Part of a small language model's weights: vocabulary 512.
Each number is 50 + 12 x the weight over its row's rms, rounded and kept within 0 to 99. Layers, rows and columns count from 0. The size before them is the row's rms in percent of the matrix's.

# layer 3 attention query, 96x96, rms 0.159, rows 17-20,49-52,81-84, columns 0-95
082:40 43 52 46 54 52 55 50 42 75 30 54 54 39 57 69 56 41 56 53 47 51 38 57 39 38 62 59 41 63 60 43 36 60 37 48 54 69 55 61 45 79 27 38 38 59 50 40 45 67 42 55 27 46 69 47 50 52 27 25 61 40 42 62 75 45 65 44 52 54 47 79 50 32 27 70 49 55 66 45 38 31 48 52 60 39 66 48 59 49 59 60 50 40 57 63
098:49 52 44 40 31 29 38 40 41 49 49 32 56 68 60 72 54 49 42 61 58 63 25 54 35 51 41 47 40 45 64 47 55 23 56 46 56 47 56 68 43 53 66 57 51 45 55 56 41 43 55 26 43 68 52 54 63 46 35 85 63 30 55 41 63 58 47 63 49 49 45 68 41 55 66 54 45 42 69 56 37 61 33 56 63 60 50 55 15 54 43 53 46 60 50 28
065:62 52 41 63 25 54 44 66 39 35 45 47 47 50 21 68 76 46 54 28 42 49 37 43 62 44 39 35 57 60 38 60 59 36 37 46 47 57 40 29 54 38 51 51 69 38 42 60 42 48 43 49 68 34 55 45 50 28 78 49 58 62 64 58 45 60 35 53 55 48 63 53 60 35 55 36 63 43 36 60 49 44 32 70 68 47 54 78 39 44 48 53 49 60 59 70
105:48 51 63 48 37 46 59 51 54 63 43 56 37 53 60 46 38 58 68 46 59 81 40 53 47 49 37 36 66 63 31 46 56 58 43 24 51 32 51 62 55 54 51 35 53 86 61 54 51 60 56 53 63 49 55 54 55 25 31 54 68 60 31 53 38 41 51 43 38 65 70 55 66 43 52 40 50 59 57 42 64 52 62 70 29 55 61 29 75 64 45 64 38 38 47 45
074:38 45 60 43 65 55 50 54 45 47 52 51 58 25 64 42 59 56 57 69 45 59 47 65 47 55 67 56 50 65 34 63 36 79 18 40 40 64 54 64 37 71 36 49 57 24 45 52 42 69 42 54 50 52 43 62 63 37 38 35 44 46 50 66 64 59 56 40 31 50 25 54 43 37 34 47 54 50 38 41 39 62 50 29 34 45 63 51 51 63 67 47 24 50 41 51
106:45 64 59 34 36 54 49 46 43 42 66 43 55 50 58 43 57 28 61 59 58 61 21 60 62 55 60 52 38 45 49 50 48 44 41 47 25 43 67 60 44 60 65 75 72 36 39 41 50 42 67 52 59 54 63 55 16 51 46 63 32 47 51 57 56 30 36 74 41 38 36 38 36 74 58 47 58 49 46 62 54 58 46 25 50 40 38 42 45 36 47 43 72 48 41 49
071:52 27 52 48 30 41 63 57 38 44 57 56 45 69 43 54 28 43 47 50 34 37 57 39 35 35 44 47 45 37 60 63 43 36 70 44 54 51 51 29 42 53 63 51 58 17 54 53 57 56 56 49 66 51 58 46 37 69 45 62 52 57 53 38 39 39 46 56 70 33 74 44 65 49 57 42 39 45 41 71 36 46 39 86 68 58 38 51 31 42 48 62 45 65 62 48
092:32 44 53 31 47 60 54 63 59 55 32 50 55 35 55 38 51 47 43 35 66 50 23 51 73 53 56 27 35 53 77 64 59 56 64 40 56 51 56 54 86 38 53 46 43 67 50 62 43 27 66 65 45 64 38 58 61 45 53 52 38 37 71 51 50 45 66 57 32 51 55 57 56 43 53 28 32 41 40 25 52 39 65 53 39 53 46 39 58 54 44 32 38 44 53 50
066:43 59 50 34 42 61 55 49 50 59 51 39 46 62 31 40 49 71 62 62 66 67 24 61 33 45 53 45 27 33 54 64 19 37 36 59 70 54 42 75 71 51 61 50 46 50 55 50 52 41 39 19 30 35 67 55 54 44 62 51 42 54 65 54 52 41 51 59 59 54 38 40 57 54 57 55 60 55 54 40 58 53 51 39 70 67 63 35 32 55 31 43 66 48 52 58
115:53 27 45 42 25 41 51 27 33 42 39 30 38 88 51 42 40 43 43 22 56 44 49 54 47 35 44 49 56 47 39 56 35 26 53 73 62 36 34 31 58 32 52 45 30 50 67 40 27 53 41 40 66 41 42 46 66 49 45 39 70 57 47 49 55 50 42 51 32 53 52 50 50 47 65 58 54 60 49 40 57 42 33 59 65 58 35 53 53 43 54 49 55 38 49 34
066:59 44 31 36 49 51 78 45 75 27 54 52 61 69 41 60 44 46 40 57 70 39 50 44 48 49 41 44 48 39 39 35 57 35 44 33 48 76 61 44 39 52 72 45 58 42 43 62 70 38 62 55 75 53 44 49 59 59 49 67 43 38 47 38 36 63 57 55 52 35 70 47 34 51 65 39 58 46 39 80 54 38 49 51 60 41 49 60 42 55 42 50 40 41 81 58
115:77 47 75 53 53 58 46 52 35 70 46 58 66 43 60 43 63 39 53 68 67 23 44 44 70 69 46 26 57 52 53 21 43 47 43 53 57 72 52 50 76 28 30 52 38 67 39 45 43 37 32 53 53 60 63 48 42 62 64 42 36 44 35 33 41 50 50 50 70 51 59 51 60 48 43 38 43 36 45 41 61 54 60 36 52 53 39 45 65 57 50 66 41 53 57 50
# layer 3 attention key, 32x96, rms 0.155, rows 17-19, columns 0-95
097:37 37 61 36 64 45 45 35 72 52 46 47 50 17 62 53 72 54 36 44 47 52 65 49 51 46 39 57 61 54 45 39 38 53 65 71 42 55 19 68 53 41 54 40 55 78 42 49 58 57 53 50 24 46 61 39 45 55 41 56 63 51 47 60 57 38 51 49 48 63 60 20 35 66 37 42 45 58 59 46 47 50 66 53 30 51 66 27 48 37 68 43 64 51 58 64
093:71 44 43 38 56 47 58 52 37 39 42 72 51 51 27 48 32 66 33 59 68 51 31 34 46 37 59 52 56 46 57 43 53 49 57 42 62 53 36 55 58 55 42 47 64 46 58 54 63 32 42 45 64 30 27 37 50 60 36 46 31 43 81 28 52 54 45 60 66 53 50 57 41 43 55 55 46 39 32 57 44 53 24 70 58 53 54 58 53 62 51 37 53 79 57 78
098:69 31 36 78 51 51 51 56 53 47 43 51 55 81 36 40 51 57 50 39 57 47 50 47 75 50 54 36 68 49 56 47 62 57 50 46 52 44 57 35 57 45 69 33 32 72 37 40 56 34 45 71 79 68 36 43 43 56 49 41 40 50 71 33 40 58 67 60 59 27 44 50 71 52 63 49 57 57 34 43 50 56 32 41 42 52 36 68 44 62 43 36 45 44 50 51